{"n_layer": 13, "d_model": 128, "n_head": 4, "n_kv_head": 2, "head_dim": 32, "d_mlp": 256, "vocab_size": 4096, "activation": "swiglu", "norm": "rmsnorm", "norm_place": "pre", "norm_eps": 1e-05, "positions": "rope", "rope_base": 10000.0, "rope_fraction": 1.0, "qk_norm": true, "attn_scale": 0.177, "bias": "none", "tie_embeddings": true, "parallel_block": false, "init": "normal", "init_std_qkv": 0.0408, "init_std_o": 0.0, "init_std_up": 0.0408, "init_std_down": 0.0, "optimizer": "soap_variant", "lr": 0.011, "lr_mult_qkv": 0.7, "beta1": 0.95, "beta2": 0.98, "lr_head": 0.00741, "grad_clip": 1.0, "warmup_steps": 33, "schedule": "wsd", "decay_fraction": 0.632, "decay_shape": "linear", "final_lr_fraction": 0.0, "batch_tokens": 32768, "seq_len": 256, "doc_mask": false, "z_loss": 1e-05, "train_tokens": 122400000, "steps": 3736, "dataset": "wikipedia_en"}
Each number is 500 + 40 x the weight over its row's rms, rounded and kept within 0 to 999. Layers, rows and columns count from 0. Numbers have three digits each. The size before them is the row's rms in percent of the matrix's.

# layer 3 MLP down (transposed), 256x128, rms 0.398, rows 125-196, columns 64-127
084:506486414503442458510499490451516563535522469462560497533502517522507522503522480513495428481524478505540525451533499461571503475503560518482438416461546457516467569399518481447444474497484450
090:512421422536563463447496467515505567497523473573475529481564546454535428492537505500489547441478509544553495466499484474494501563485493418445531457499478548532456543468510478446428517532560524
110:507584478556440536516494503454505507486533535509549570471562536535450458470582524477529543540444501472491471445516448498526506452581541492488507499546523558487510479546526461524504470532489466
091:567563500578522475497510508428499524470532443534548494521516511488439467436528505439467446537493510514459576468510544541436474451543497492475471530547522485470503457460561530506472525521500483
095:494539565442533495509580523534570514424552479512500515465520396505501589465425475574543474475512566573476415447405470443513492450509493453476467524551502501492504520546485582512533522483495519
098:492517574576467513456492471495487467527488494463519476529492453507487418502433547450495512496413504457487428580547435516552474540599496426463481513511541465491503584510486519432501540498446466
094:521507539467470497450527463568531505496463476507528471529545504497469491439531446507494495493523470602478514479444520492465485469535505533484495485528476525545515408498409490488520500483500499
104:535520422490512446496477574486540532498497499496519511550450557452488495410477553520502539501534523407521487546454444450537510482483488452519433510536571493472511501433476457546489541540418461
099:509514493497502559467516499529532540560480523579427484508484438537482608509513489519461493443450514518536528529446456522437489496452556610592487422519464552488474504506471475539539506478531564
084:434472526565568494486483525499572519515538528451411492586539521524507477474457525508601486515468457535425486545484574528438505529581514505409521531491533529478475557485522468531471536544518510
103:436528433424474435517513437502532520497517499518487442581523452499461507451542468573467512496538520445544521494468498524526493476509477476519494496485460520541549546520470489536544445501549418
089:532473486487518520476417498506529503515487457475593469572512422533566476468461474494480429474540493600463528506518462495473545500502542532474549464545584481509492501533524463405526476500440401
097:489586487487428420491500531540459512501492468516496520479467505507444460505530503525491597501462475509503565535394492559489536448489474484503551507549527537426463472531462491524443454487443448
100:543469610494519456505522488508519491459384526505484526509519527484519429510518467525497546454472447504546525511536534509487479539454479543574612534505593439462493486488468538479511493513504475
102:497460496438413518526538409525498514466445430484465535532551478506471499511506448481457528518501475531468486494567519477492515569485526488565501528436538475438470506504409450494462516539434457
094:522418470580544487494474500519542498476473509496502492506523437499474534438557490515454443560499538496467458501502492591504484408466354494498529461506513456432543436449566502511561516463538586
096:579453532561567521473519472525391543469489502537467510494534562551452534527520498488574434473489439462455504403540489490464530446467505522568515497454505472478481497539472400455541442496468490
097:505479508544515434566543451419526473453550441444511491533512488490514500513496501503536488500498590482473490545453482548489560504582499479458483533510519485497550463518567495539440462486517506
102:508415467505506453502457486506485502466455438461447591456465477571501507542515472458484443475507417540484476480447476516481475508512502550482501534547479508477506528406473499490555388487413471
096:552503518582451506481483412490519498513500534481466566459553425497528563513535527517454519458547417481483498444474497547491499534560502517489544490420417446549482478533444446442492504498493477
102:451507523469526449467521391462512403543474531508507562489425459453540458540526468468476485556535480468491526488536489487497514487553491508545420597518618535440496514488459468511467486495441521
102:480515457511443516450499517519547484556490480459470489486530501527542538450509513506543449534483500513482597479493537436393594418599515465530521472537421519507489469448505443427526511537433501
107:494524524502499472442500579500520507489491500499521492530458438525528547467476526530526515492569506488518487486487577490424565544507506445505470493452549444563529499468531501527545452434580492
099:438412465497580555438495480439568482460505477515530538499481530450506572476519522468495530439495464472467485477525480436548505542515526504578508514472480507494539463563475448511478470514460434
102:485563481475498618491521511463567514513495473513481501520477504506434493419473462453508486479465555476520563540493515434528522507467526460513535505451455493483500492559479481522449489502523469
109:545506493449491461500518471609574528505479498531581448497480502503533526561484473515477574526467481533477456558482522532529487544533579501433438529458530557533470468500560475493462571500447540
104:508499497451453512518506450561479490506496553518467402589491586516463529514516466477503484521448518529536521530427516557491515523548516449447514460452490559545472454532571444537525558528521495
102:469556467600448520464525529479481596439487531511481538537464499489571519517513452471559532487433502467579493497471516459489486414520479507518483563575502506525503535514609498512542585486442490
104:489487473493525486508463493419521557496521400493449560524497447559488591517436422475565511517498453510520551531540436563463490517464542505510515480522504468417542521481497462480525548442506518
092:560546516551519522472500512445499569534503559462427495497483532441541526542489530469542540517551514511473491453514488426455468483491497515457530494485467520481501439587524451500455475455556504
091:516482473471545520515485534489610489498467484495495507501569502491407488442569488590473484516485486440445463421434519444541446496486575523482467481492492461457460490475509515490481448458476487
098:494540564450475518508433488465516503593521543443481501443509446489493478584508532447551527478501469469540525485538581464563484491493478385527549514491511560497493546520539479485489457506499519
107:444496541481459506504595470557499549557545501535456538537449500490454503552512483547509572480430453525462475525483416513481505491539465505564536461482439589545545476543489515485518478544514511
097:494534428472484523443489470519502509509463533533486500480505569451505523555531460521469572480545570529499423499511471522422476515463526492573538545429500498563560562496538454492532506540474509
091:528519575473477547477460488569521460475436521536531439542476492461526511551499430495519513531482477478536494545509550458417457474493561470585398567511521465485545495462487496541492487527518519
096:454564496467475449492497490497573401503547525523484476525546526465496491481490477496522543473543515529569449563522536482536452563420482472505491478523448530509522571526549512414413503492551534
098:470521466481455522506466469541464489432507487541513481479497519513535467467548521478400495518520496515479564515434454521512478475515444491511455480520435439407523507575481552431472530505509465
102:506462487528492453469553527420540500576567512545490425474520474475533491527503535536508510489491454551548421526525444515601456521488532462548468520465505504481523503462511458436512475440499579
102:552564456436523467446516529532468516448509487516540477519500532454459563508566479533524511488492516433525542482472466475548445502486540483499460535494498459537532490520398519425558473496516492
095:508536492440498503529476473510517515543541458598578469541544512518489495525504468480453459528486486493527363616519480538572452495519492522574490457489540526447462496510554502479488556548483446
109:550512458480487516545508543551512559508524571467518419525463561500414419463553513517503441498563470467522455497489439473525449452542524469532511506497457486550455527518412426542547477475438489
096:498508441494489466454501483458442483481477463493562512497503482456504442542431598489497528449575547479553523610475475504495515537471573565589529453507478468491522538530488495417490520424545474
103:465551487434464423517577561468530468434484556529529520518454527473478484460521528519481543508514490469494454454491485467484575513425477451540561410440442496512476536498403498467509543490518544
101:428515463451456565483467489455481456554504472548484542539506561486434501546523498484523509449530459472549534506484537445465515506458454519473478444480578430539496501463585519510498522458516543
090:447520509473512468566529491463472473536497478505562497558483514531478461461469505492574423436561490592459570410527496526535480436453429513493540485558480476467509443536475479536479543483523555
102:537525460471485568552543483538471432526579478515512544475501410540461497525576504474502575449525576467401484441435589456503462530396509511500474489474490505508526573429527513487532449441481529
102:475531516543491428388479516488465575430479453444457506568545504495555505494492480544583488546500503415499456474436487494512471450489524447452507476535505444488484520493519470429504515495537517
103:506485490564529505502562492561483556494487422475525522595501531580478504468542552463499514452455524570490496535513461502443489507570514521459409431590520497539474467487457501457477557498512457
105:510506540487518485451544494473486460526476524471465445520541495512446525490537523481481501524516529500441507478480501414572518499545439470502443500465567522518509526535466487517552512508440559
106:457499463496493571505472490500550533472464567536489467490481519553497393536484565553467462446482496528500530460526453423499487451525524510513612580487448438571465533434533488486436545515473450
100:516442404458539528479533475515474456552508529478451477534434509555542504427535566460504466479539540504559474542440495422476468504455470501547488502517426408458452478484554535459519560563494573
106:514458442500503525522510489493504485419525438520463602442501515542469549492530573461557486444482530513428522484463492468502538483510445506564460492464523491489486463474489438558475483469510413
105:508572472502488509474491519540460529434536514523541501540496453485496517539503479489486529462436558560511495469510509605554481434505584557487531458537534458473424467536514456464524499445463474
097:481458510446466473528515477543516476494479475479493496490468449502474521517434524466453470554525508481544444458531501537448562501504565474489512547547482587525521475550537476387580511487438511
092:469506497524504434528531437500488539403483528549570443479578490508498501499467483529537503467485462482500481539437527480530450515485432493583481519544456515469525513480562564556491611485492483
108:484472523529573497490560421456530496515443522499496516517526539460565440471554405526469426505570543519467490550486536514483551511470525477529451543556509481550470501527448568458545480525471516
106:484485571428519490471496511549512487497461468522495487539468539508438548517493460543525482586472484519434550479551583557506495564495559525489522450510467512549469456492529413511554446504494507
112:537530571463465545518585503544507478568463470416502529474439468484566448472498496466513489542466534506501546518544531522407472523483471456519510500433490476491586515464483458529465567485560582
090:561567553598508464488484477495512562468545487459498423552535466448487470514469507511436528465489478486462491427464495541452591437511532501485545509556493455477499514532507565452487480506506512
102:479560508607453499506481536463515486522447494518484509479564497538580463495473508549453569446553488526539577446444551492509482500502494472531479502484557527571497477500528567500493500460462493
105:531536486495505493494479506473523483553536522444466528513513453497550448506454492448535547437501502501477470495435435558494508476526515454528493502458511514483501499529544513505501540491584503
108:453505487553598568552529514501525497565547491543493469533506521515523450486529567452524477466475480520449495586434574497550505446479429504512470461513448514484482519518501547557521479525489433
092:490505554442507533487446534526471497545484466513428484492581505496506517436516485495539446497546512468564524496529472465432464492504535531538531530551507481501496501529499489447524486462408561
107:541531511452542388498601532563505496535531502548489496547544499459473575465544523577473443459474479512517503507523474500494477458513450531543522455454475512558513539584508520475539507584468490
097:577453489565459475448487523600463530558496530507534520490544511485553509557531553439464465495505588523454539420448492472497603465444463509589509451457436470460520473588533470511521535474488537
106:508530469478480495533499603453587543516520461521530422439473474500480516507506416512470533471529480494473472491541507491518464447480524547550538476547526505515500533527444551480444545568513445
096:567577522561500502487469429475597512518529550515574496503533500488460488570448537513495519540500511519513526490537514544476496533510502474485477529496552531522577508508519586529519478533434480
099:546544465452448464580548477535546410463444478548566478485485571540504592500507445507470584521442502500464538504458450479555399521494512536514506561522533427510484434537542530481475463537526523
102:525435472511560519488459463480472518445510464512471515511518511496490485552524488472438419501473510475584522508501519438516492439445438533406524509573445513425489534531531537504531424509518504
099:403500516563505459498484516481543540517531411555580455457472524452466466495513500441585496469492500435454487445518542519494550451466498462514519548498521505461525507519489511512579589489474437
108:569518489459477528542456421573557458442511526505508421546453478471461541532458519574525478475522385539494515511457476458461511528519509557553448475550480536471455506495532504481425522462522519
104:511515466392539498479470483570480513528457530463513522494512543469562539536498501453443476506531516603466504488478532526396567493510564489392583581553465495499453530481444540502545505573566506
# layer 3 MLP gate, 256x128, rms 0.401, rows 126-196, columns 64-127
085:486494491552495500497500496573506422506504476495584383476462484507514531613485509568452502534535517460449527495573505481531517527511554485479524522512538509498569510501377586524465537524501548
103:542528456489511444463513479441522514421506524530452443514572576495518476516550470556647557494501499481528569552543495487485489484540503452542488495508529519446561438470502458551479509569383482
093:495561489447551413548450492469476459506503482545515438589505552465545440560549448544474524512501497549502441469532490543480567427471511509568475461569504549513499557412476571465494469542463496
110:489457487483620573498472483481439502491543520530473509480501508506596445492377503501568507514526507501498525542525559449464461496539456544453537499482489462568502401526488543491468506532526465
100:525409455472474505449470469550471458478557497488411543535458476521393469506474553458520458514472441523454525609481537501528480500475480467567470479446491543522477476520474544479516474430552525
100:501477465467460614525504466573496532497527515578482484547464452455513589522460521538529502476426494440482478520476461441432500473511517558509520486476452520499447496522452462524541469479485415
101:499490462565574447529575536478474464466524458538494517555536582569564500429482547526471535516522472535549525533504441512495506508433476454456493475546531478469511459392563522540530471547483534
097:487498538532558511546490509452486447490526491480494527497510552430540514507545531523476559454520549496447472440470473464528450448487524478558475471494590552447450506525532457495566479460446563
094:498493497585551547542502483409518413530519455514516516511427463529491533522513434515534504474482489426480480509579467529465556481438552554500468576466587474475503531475501528434512545463459534
106:480470508479395482505507472488545515468514538512455521532480465485474498558538488538502550509490528442550516503504556459501485533517514542452570474519382457532457515486519470511486478547468491
094:517465509492511532566534512489491453466425510587495548448507565494520457476525470520489547520465489467426507524477482484534464548489367416554513466495535463537484548497521515513557466529484551
097:515542547507481542495509518523495498489503493462512448540526444466471462525573505469555560474498529474457565519488440564472549504495462445542483458517471550477432519462471524527447485518567495
102:415437467475447464469527477499552493427412483502502494504546431420479452483472441599468560426474547513478525480505485583497474495517475488566430502453508497487516505483541503496473418480452526
105:501501421536450533524516502408548486517464482509496426522567502440514465467526495512510542501513552541512548531527471512562398471495523471535461510484467427510441452509557519509566517415563560
096:515557515550464564548561525441466447525472504540483507516440511442543528456488510453542528494534427519528484520480511502562451547529547460582486491577465483492558552525474509508468409544480540
099:455494452531559505550519491561463483483469542499455499504451539482512495618500473520554542465502535645485524494501438455490498459523509496570523478508480484541534438459522491393497487620499524
093:480486543464510466568477469503571456526493465447456521528470461457514466474484520436535557505485484481517496513462528527546589496510524477508509551450524517468568508511511491379428453408453538
105:489563582537525543537429537489461500459492510562524457435503553527564513479497504471519468507529507454597500523504472451500448396444504459483503502501479483527544503471539461484556487473460524
097:521472493497479511555498533516431510461487522549463520541583474457553560466562522513465535557493530417460473491478535492514472448520437455556486380485431462446488472508437503525479489558463569
103:512499463507458496460560460461452477484549525572460464458537453505466503517520476452437490518559468489515496431567501426488497538486519441516482489498498466496546540430496538542500524442604575
105:470544503517493515532421544499533509519527514456483474486499468478472433518470520520449495532573530484557458508517495429535521575497533469579464521490506550489415407497569522533524521541498428
107:516507534553578530514420513479436500498463463506534513588460502443531534432526545516506540451609449484478470560442482501551472542465475408546515525512551515483520414592465447526544476497528491
104:481497515511560484399486528525522485527534563468529538470464490483528518452517488487547529474518397454551484579467530471531527508519550567519512536558517471462497467484531543572504497452434481
093:507516456595489497481549534550540461529444515590517516495481501458467508498498528481559462460518487521482482440496537459463517481548433580536500524482545416542460486416481470497489500530506487
117:518510521523555512477522479504524449423479439505409517517536475416511463494464499497542474418549558462458500484480432463462482442504585504542499489533466529476479495478460489445501450480515398
095:593513501461446478502500531425514446496572585561481590482425545515486403544447430477532491460510524495524476574475505464437511497480518485487537527503501482546464489440547484497512490575548537
097:595500522469527531501412513492440490527589528513494432469478567472496553549545485508481534550543525426533463488488484539467479457476507400508434530401507480545538488475488521544442523527492485
102:552471540553529450522550479454425498545485473486515503429489456465452462538508509514569526437481493501528583526498488513490534517486449456492509511539517501460459447505441442495564577558473531
092:461455477518524537583565496470492486518494442536490427508498437513498507480525477523537469454546575493588419597493450487526450482500486476447512462481526533556450564427539520528489556511434508
104:540485544468505535546529574504513473529442540502515537521407522510501465449460456607455481465534511542488480540448482522469530479508486524554566479501489495440538472561476469552522516537555440
099:428455606506436487483516555485494499482477502541477486551544507485510555510512435505471524475464553569419519520483558503529487464599487463523467468499507479575500513593524484559540611509506542
095:492546514473475464493492519496480455480495503524494531518491531413541488524482520440580515464580487527455450446544501398516592470536540510506546530469511535545442485513455531485544568557456491
093:559574564586517430552538467502435431476467507483470473504515496514476446528567497470562509522514405478530466515536461524530535447517545523507507457471529536484497576552535582463517463540540490
093:413514523476573507538406544486404456473529515512492470518445469497530499521500515496552508448495530455549607513458471497556445504516521468466497512479527494531557494540448478425493493489545552
102:521444543501487515524400550509498546606460472455510507505491540509581575507483578478495566520449544491529564443542495456456574505574552416477516512453490501505534490493509526524403422478483504
099:428550454434513485465476529558473526509456484493536532457543516548518514483530571496496440504528496431495483574533483574542516479544429500488534532568498549570507442518492500512533487485489524
103:521491450520474531527379532500468513531475466510547557491525534538522538495571460517520473498444502538424532506524496490477561490496544461458483560494528572466438472513491542539487492554479467
106:552483586491483542500508443499549507434487464491527542555541509490532510548522572552563458468473521507492448520555520501569478458559618501445514591451513396442507469542465533549542512534492501
093:505484521477476492499458566506528483472474470543550507477444504497547537533517500581489562517493541513451479447547470470399493495467516468477493497484544549544520535487515509524472488433559405
114:463459540529489533501517552519453537527442521513478510438467506479532481528439496432527500461474541483457515558521551458436567526552452467516572529443475489494517461529542543430545488576532490
098:513540574455539474517482469470477485546494528506454474496528510478514489581463573477452474479487493463481496516506501448467488510534425538481451442526524511519520484442544524489541465452543533
110:505478480548519499470530494500497496582563548544481495490516543619569530518424472458502513428519559497507489535460588519473482461591530474502480508547546457547590558503513514504570444525514505
097:477432453538495499487448568517472553459522462545556525474476497510531513483552494502586597506511554459484461540456506409524477485417516543485542484539430522497537547534562505491451456538481552
091:506494453521467391427555517484451455552564547500482500532532518529540498545558464508521521533574552512463568518477541475502484480505446577517506487424486545487513479440519537527570507469442476
099:519510441461518547620475521483522535521529546493525502534523516501498492486472473567551533444536494469436544410445434505457510499538536490558514502563557523501543460488467549560498482464438441
100:488458507546494547571468390541511526480513556478504545441539477496527525559553500471499578466511479436518536498527449532450509500539501470567523427530576511479569479511538464542441516559425440
096:545473543474502510481519462473588539477455487518453464447546495467537481554470432548507486458499462531535491514528505472487562560553520506451509514478440519502546473521505520490494509473546579
098:471541487484490421523453561483464531487464451533569470513532509539418465524522461485550446547484458481516516622465533529523465518513471484518513546490492539507464543507468572490500437500469469
106:492473516479574529475406515462461458466452454497483493511471506475419508516464566479477520458503493489508485545541583461488489476477455533505513525545530586555541538444514545456535536538559493
104:429449473528416483473540520485547508483497478419525537525498471583485445508495471556489542449442479522498507575556474509525523562516528484527501469561483544492555457510498547585478461416514525
101:530568510513546545514493461485458523454508496498452473458572518514548547523543490509572508580528477536480505516516445451427493553573551524552492460507538477525491547577527495451439447438505458
106:488508474549469534432517461595398498536488562398574513454435525512539573468457510497456600451511546474503481506541482501511520498454482538552536517540514466478490482482498471488536489550480424
089:434526487514492445500466523469460536532500478551510502432494491482481487563490493524549518484496497472542471476514502476470505538478537491551510486533482582552482567523409552473502513546565464
089:471537475501546494552485542500554520496442544565449473494590418434508499518517500494451510500512455506570529518452517464543497448482425505538438585546552481546534500517541501447516465558535507
101:546514516555458454558479535494497506493417603485514507458483423516516532522484542469552508488561489454474531502500523534532525527496535477516521466442534475464500527511538489492488480504542413
106:456460469481401489531465487508501461513414511455506556603490493437521480522503534481510537465544500548577480528555478474511485499523555504497482503469585583453468362474543531485481458538532481
107:466518567508606588474509526500434471561535598578488495475407490483496487475516490464514502490482601488507528509508507520550507470532503386551497573409528476508526469433564490478495532550480534
102:482532586481484545473584495431514478488568469501465481547501482481524519592466459518485472524494518523459484518550423483430464505494529497498561488529481450500523485466505530486430504497514523
100:489434545540473500530558560534447494469534455556577589578527504517525517486513483500509551515481485529432477516458491460422495549470482514460551506499482471503582511569585510506516546527538516
107:525568482514440537597535546457539492512451439517536469480498547426542492529472500520455506529491509517524480543458489546445432526511521418534444508499551563547546596534552576511536482447547547
102:522457425517402497549526474515399539518508547489536520493512464470459542529505513538467567504497555471574531486559551426438547537528567528546494522530514434536511487562445576514575464521509561
092:493490541527533525496535490514451512458506487526493484464518464539528405556491458541516528546556493479487492431482521533567453547528544523548521517557516476484552480562411574475582476482528495
102:560472521465541495528511553524524469515429543532469529471542471475534423569469539525484544494504542486488483509496453453489510453517564462396429499541507503472392574508509496481479524568504511
106:498537504519503563482442563478499522493485537481519421482542530534591477532485511529503497541442462456479487553534523510457399457506503486523511491497535497534604441515539522569483454570444407
103:505511535468494535569506452469527487498466557499489516497406457505482596524489490440557545421474501433482529447521490459491468493448450504505464528555519538476552460395536528487507497518532468
090:466432490473449524501536478518449477443495511442528488471509518449555493441531454522499459509522562513546548552571472511502481477553472443496536498422492338510460525550502553466507531486503475
112:515463509572515466569490524526511457469438515586572497464538483451525524581492446460519456511461451475518453554549525558486526462471532445522504555458518504532522432513551512511414474450500486
099:555476507481561567511453504496496537535514485441515558542583542489479462522455483484461520457524525540565498554521447529524521482495472555549536544536543464528537528521491505537452565549564439
098:583516501533455571479497504498458494549462579482491514434475445547570470536513484536523553516474421468511508525579484522475501559441496485458483479521539586582523525515483519541481524476451442
099:521490535528521511537501455518540513484396531478563559561498543470521480478492496556541447470524511515463500516466470470472463517605436487436524556516489458490480490493392528494482547514519513
103:564510477472512475491455480484507545567449522501487459469511496499490446515478569487493482497502499492531504473453472502482445438473545492545498527562629474495547439486583522525646490480534431
# layer 3 MLP up, 256x128, rms 0.418, rows 126-196, columns 64-127
087:551534514508505487519495486533515413484410508554507502432452476557535441569469542511504556547522431492509530437516563473542506506503480432485477453551468503457446527465439529492477474465496529
105:533470514536431518549500481476522389527523429435449525570553541521476427471483420558584509512505501474506484469564513481410500512500517480510457428447574485539479572520536506504424534515543546
094:484585519506462546443476484467475520464478491454577532513524503487518538521426505481490496516611555454510547512478496447580586439500553476471592530488570521513475449510482471538560472522458593
114:563548534461517483489577435535532530475496490510529500474537513497534469498534410498445454540550500554509445503516499424439499448526473603529465480533557485552463567550520506457449517465466464
093:497496474521469537515541615444469506515490498490506527514491508417528457505497448505516482571516562488517496498580506511559547566499484487463571468493512427473513503452491485477472568592472489
096:520420503574524518488471482586453502511501453449542504533546456528482515508478531457515455480580448512510459581506509493548503470571448498457461491560486526583456449515468480532581510555555557
096:532521486527474497537530488440507523505478505468441501635468518492511497527493534522579464432474398517483573536429554474496485500559483483452537460478498483503569526528491498521515514482532533
097:479494562503500487503572492518521438503511512446478482534554586519494458527559425515539480510507615468491491448450554540565467517464464486503504489534516531430477495523512529481459543511515472
095:489455493556527490531499455503503510531509440592567464528474478546533531512498533433502576537486478482510471428580435529485537459511515483545435537515495549548468468517523545478513520493476468
099:541489465497434538551484511495598527513524507457585502548528414517552515532497477615526496441449592437407511510465468494499492468521564483506443515513501502476472521517524488458579514470498471
080:530508574497500458509504472485510500496516511561471502405514508498497456512548448509510526563458515488442514525502501516559495558558436496586496458497410528451491582462461497510474513549512503
094:557481491477495485504465511541487489514535523504442513458569514556442533525442448534500462427632437452511513463506504443541484619524594490506486491481551486567455507448448491445543487528561464
102:615510525504577525490459500481498553491571492435546442524542519524593475487524465519567551546497550535538470531472526523474514503504473455525492536477518474508576580574493584476434496454458519
101:536467491511558468484518505497489488447481541459590453482555427453471450461505508524446508465441558534534426514476481529463464429526531537509545583480536552485542467525533550494515539499542511
099:535461493523462470476581440590406458480494431506541427481382521502522526482494481461491517459511465507554453498483512481551474437516523441508515512550472445478459483560458518473483478500490477
098:492451531460534420491534514475484483511528460545516393532481515562509560584578480467524503482492578562488593484537431477512547456469530493507461474517553462467518472505443463465480564553504511
100:528529392486477496483525447481523444472453607521434535455489500555479487573508546499430445501480462555525503519520479415503511533483561563523568421522484455557485479516442528557562607521527479
094:492573532601470501543473500554418469499421488515508516462491549545535477492451567557460567537493526500618493564477503517507478441562512497487493517490444427452527448488440452468508529466475492
096:515514534495524515506492550564446503472481521528476464460481430467511424536551483405489484411522477492400470502471535455540479465473527469474533537484523558529548437533441513467596532470614503
107:493474567513449454555499576543514526501488448476553551523563493503519518470466495515428512521448464572522491472440535537508483492482503517490475459527532483494487550582462536488421508451497462
100:530577459477490426484522479489527510528420554521456530528508480514531474502449470500575570521505560505562544480457530483519515398510485541462593602528512556457501479491490497523471583445485490
106:508523521483518516544525500567473504517467511488508485521472406545387454505422488541495498525542526488553508535444451501499541496462452449521537490499492561531507393484431478509507475507451507
101:452443522531489521545443474462469612506477517573512519527453478418536517504497452520491506536494468408475583448469503503546509476471594533498485527528482463465544476502523482514452444451508476
097:564493459470510477442511493466526562490467580501419550486507534531482453537476495522478552595521470558478523507539402459397538459510524561463483492470492577428472493470531514455445500467462500
112:440531528559495487537535542435457564456454559525509567504475463444489479526491556508417445463464521486508494533488557473523490501483425450410405500448467415541566491538539486439513527457519538
103:561478469492474514552483448432439497546493527422557516511481581532500539498501451506531512427427469615509534476478544566516550457497500459450464562501490470554487437474517494459511543519454447
091:495558518494491493488527450447521502482534549570601500509491468514525443482590512448507438444547470517531475493476550431538480463511481556550523509549435474485528516560477573508447499503521434
111:487532533444447518467487485479437487506566520520504470514483537451559483507547451567460558544378449537519463538513456535492481480460485496544563452450511565498496535566490474477464466518495505
089:532513448565456427541496468505455479546504481478513515523457491527550472562483464558504539525461472484470505532482541510477602545460389499442522510515452547472579528459476547477524458460516474
097:461509454477459525498448530499510493429455519521557488418504453534494557501470529592476587459550526451439519507577457571428430486545432479519506452468481446476528449473494491499425500496551454
100:433581481538516493496495535493483530374554471534455551412467507518460503505549493485431481570540469504395506485452522497500404488569469508573474533506496569538449517528527520437452527459528522
102:460556542548544573554525454470540525499437526508457502439506504543458511499513428462480525584449446463493517518497546528474464534549513489473531508448420455468455456479488489483484522465507487
094:487477465504551559537494483509548536404498576468462435492592523553485470536450481530482519481462467591484417521526473471501508506492505505492457533567454508541512573505525566532521492560421466
090:503512505540467515513604511554485507513500528547470511516488526469533533403467438482521487625499472437505477474542552501494565505446492559516465631520516536453495501418538476548472555550500514
096:594512510500519472476546465474479477548468452590459396481573478449530403531498471427503505515504596508543458450474481492468439457491533526433491480555554490559468450433487420494541479542482469
101:429494507477496595506444485487467476467477518423450510502531524499464498516533546542464428472454528486455498463454428480519444544574448503442554551501442480482560514508533573483484525522525509
099:475475543489474482529519503525473423477487432526488455526483504517498410514449516433519515527393548471524461510496553476557426575542481474499527456498478510468479492529418494431520532395532483
104:490527466484592417483549451524546525534492527483498495524552469530496538560593442452472446545448486458467465493505491489469443478491499502507517463479464470517513461467572524484539543472539435
096:524460455461509522447513467471513428498532506537558457518460526418533516535446473479509474535448455559496475483549522467479566526452460494493493552563509483488495464430490446521552532580505584
112:443592470496548474567519474505458506505479510493469533510474522476458467491500502486572537502493516542468492453460457490468447551483500544463542469526484479498453467508437535446579559495448503
094:468533492541485472476576520577494500508478467535469540515487477508457509452513541426565571501549529455450441555536537547543491480437519474494493457547548490451527530526489469441495510480522426
099:499464489526540499484453517485527478571552470621469517573541487518538514475549413476442538546462481461505475451517509475426519508511515495514605512433433584453511527510481531531501554510481565
096:533447467536442569587519507494503542466436446515505439582486516529492495485534480494423451513464419482506452491505551503478536491482454530522471556484462498500538499474513492470549569459374497
100:560483450519491471541539514521496538565643490546453531573502494498478519519477513488492534437479547470429494543496496554471487508526528484471425511452456483559487442493513573482491477446478515
099:396491503510498459445472559473549527540466498569469495510479441431514473518479497504525496541572524473522484456548470491535471419491575501534450448522514480480524467525538511479539493545445419
106:544464530516475496473511513534530490548434557486582486463530467534489474451467553540419495463484530523493533475518551355440454458470453552542541486508414486473422519529467547523504461477490547
102:388469525443483490502463553489471490466496567443543538502517553520499425510519512461577503460479547506466537458509496490510477498480462515460494430455479459468539508492462472471453512492478397
097:553462503552473565453602507500514567506519528465489500440511425495494483478456563487451557498554553518416467471546501485442478514468461503473510423493491481478513483498493454526518479533550495
101:509490517446440538538464458533459532466539500465554459500542568541492469459551493571459521558447575401527460536526511502500525572491493510514416519462462470551498492432494542469505552572532519
104:431474452499471469437599531494544419475516460497461455529461482446485401436561506510554460521547522489523578506489485498447476500563534424483514499418505502513436435514460433480501480501532480
101:546487486482483491493469548496502511457535522476599490501469522472481467451483511579469470468492563522527475544470539517571406491460436506505509532461523548552512515565481491505548564558525551
104:524547427481485543514488471391479457473484533450489513467471463495498520508515570474524498469518457518471505508556462538482542516495470525490442494514498534557452434452497487461520470457488504
089:482505465432481408491561466466442462553510475509441520547487466463494490433539463523488528475495491511519449493437526515518594496485497541455495501501554509471478483443566526531507462515516485
086:595534516495449477512426514526428543469491489435548520543454525501430546452502485574503417436438461534480544521523475534500537527513504542564520552411537521469445482520463517524492510419498511
105:487478497453413545459509495434467582470551503463506547493520522520464565478476561438457445525530522529456486582520498485447454468453566481526495506484498563515479500417468501502540463511518503
103:568493497452427437499539500487493491481468555504532557516459558488563500501438504521510484517477518556431517545543472515524465602555480533526500541478539522509544512545468576396510489469559566
103:472536500471500541501477566472503539467564485524526521491471486458577511520542484542547552441462421504485451551540538496505468451506522558549496522486457504447397519487486475546517487451480501
109:482385435573514597529485540511491435480523494579500475460519498525507521525452532432492473566521526499466480538580493496448457527579490556485453442504500508519501506480441516472455510464542518
108:521408441501480464461554492569460475499478469505511538455531591461521440509586477505445477498508557503523472553439499453492512467485461566517488467518497587527428477501465462444554505477499535
104:480471461500433517548510566531505582511560532469540429484512490505539439544443478500426447509491513419499426497530552483451522474524560494508519529462482516499492517533552520531522477473573613
099:473448576437542477451557504450519467529507471513474545533541522475540552552529494545539508487469532553470541533463461592516506487441524436446477507456401445456569541561466440490481505502508508
093:576515505445533481491475489533474491549538518540460538491460455476485527552520518462538477553476501576516481521531485487479554442468529448513524520390527425522423524505541431486542491579447563
105:486521455457498501567523529460529446497490482441495469484509496573494491479476475502464480496513449489576507538565491524510566476473481545502517503474469527467543540468492445470556470516532458
110:535500518593491548487490564592524475473504475537484465436521510512556564503498544539457493448444500510447549506541552450404483456512488454492440550526483547535574506478486532485530466438535521
102:443462520493535489470598453520523506503442539448420612486417495501410515511563522484563508534480476480563462441571484429547504502486492545528539513448470536498554477519493502508437466524490554
097:503448486542564458457461527447492511439526531534422489467523576496482517500477522496498490511540469476527541479519459461516435502499533531485531430506502570487480469435510494494512506463475550
107:419428501513488596501486484545549488531445546546528407501512536468572426530533468514544468515531451485454452498557515570416508468472467424531450509495523504538470529485585433498513488500509513
097:413462492443452495481535503497508486504516482422501517554540406487484511580437516475504480405530597506460434505533535563543549538534444535494480468536557586451526520490502517484466511530472486
106:515507497552490505520542540476430489476487549459469516481418481448466437478483525550531511421530458444461503529481511504499486458513482534462510477537457519529480484503423494474569521477463462
105:515435469478486499579480481526552474492469463567505541494475570520431522492479508546459476449518458416472511456466478503445514486559552453511523544606445480502517484493491545576503502488544525
109:564484501556529538503534452473446475606519473512434561510478451458483512539529524542488490458529497545517510555567462474453521494464509503475519534460519479479439541510434483524486518580560519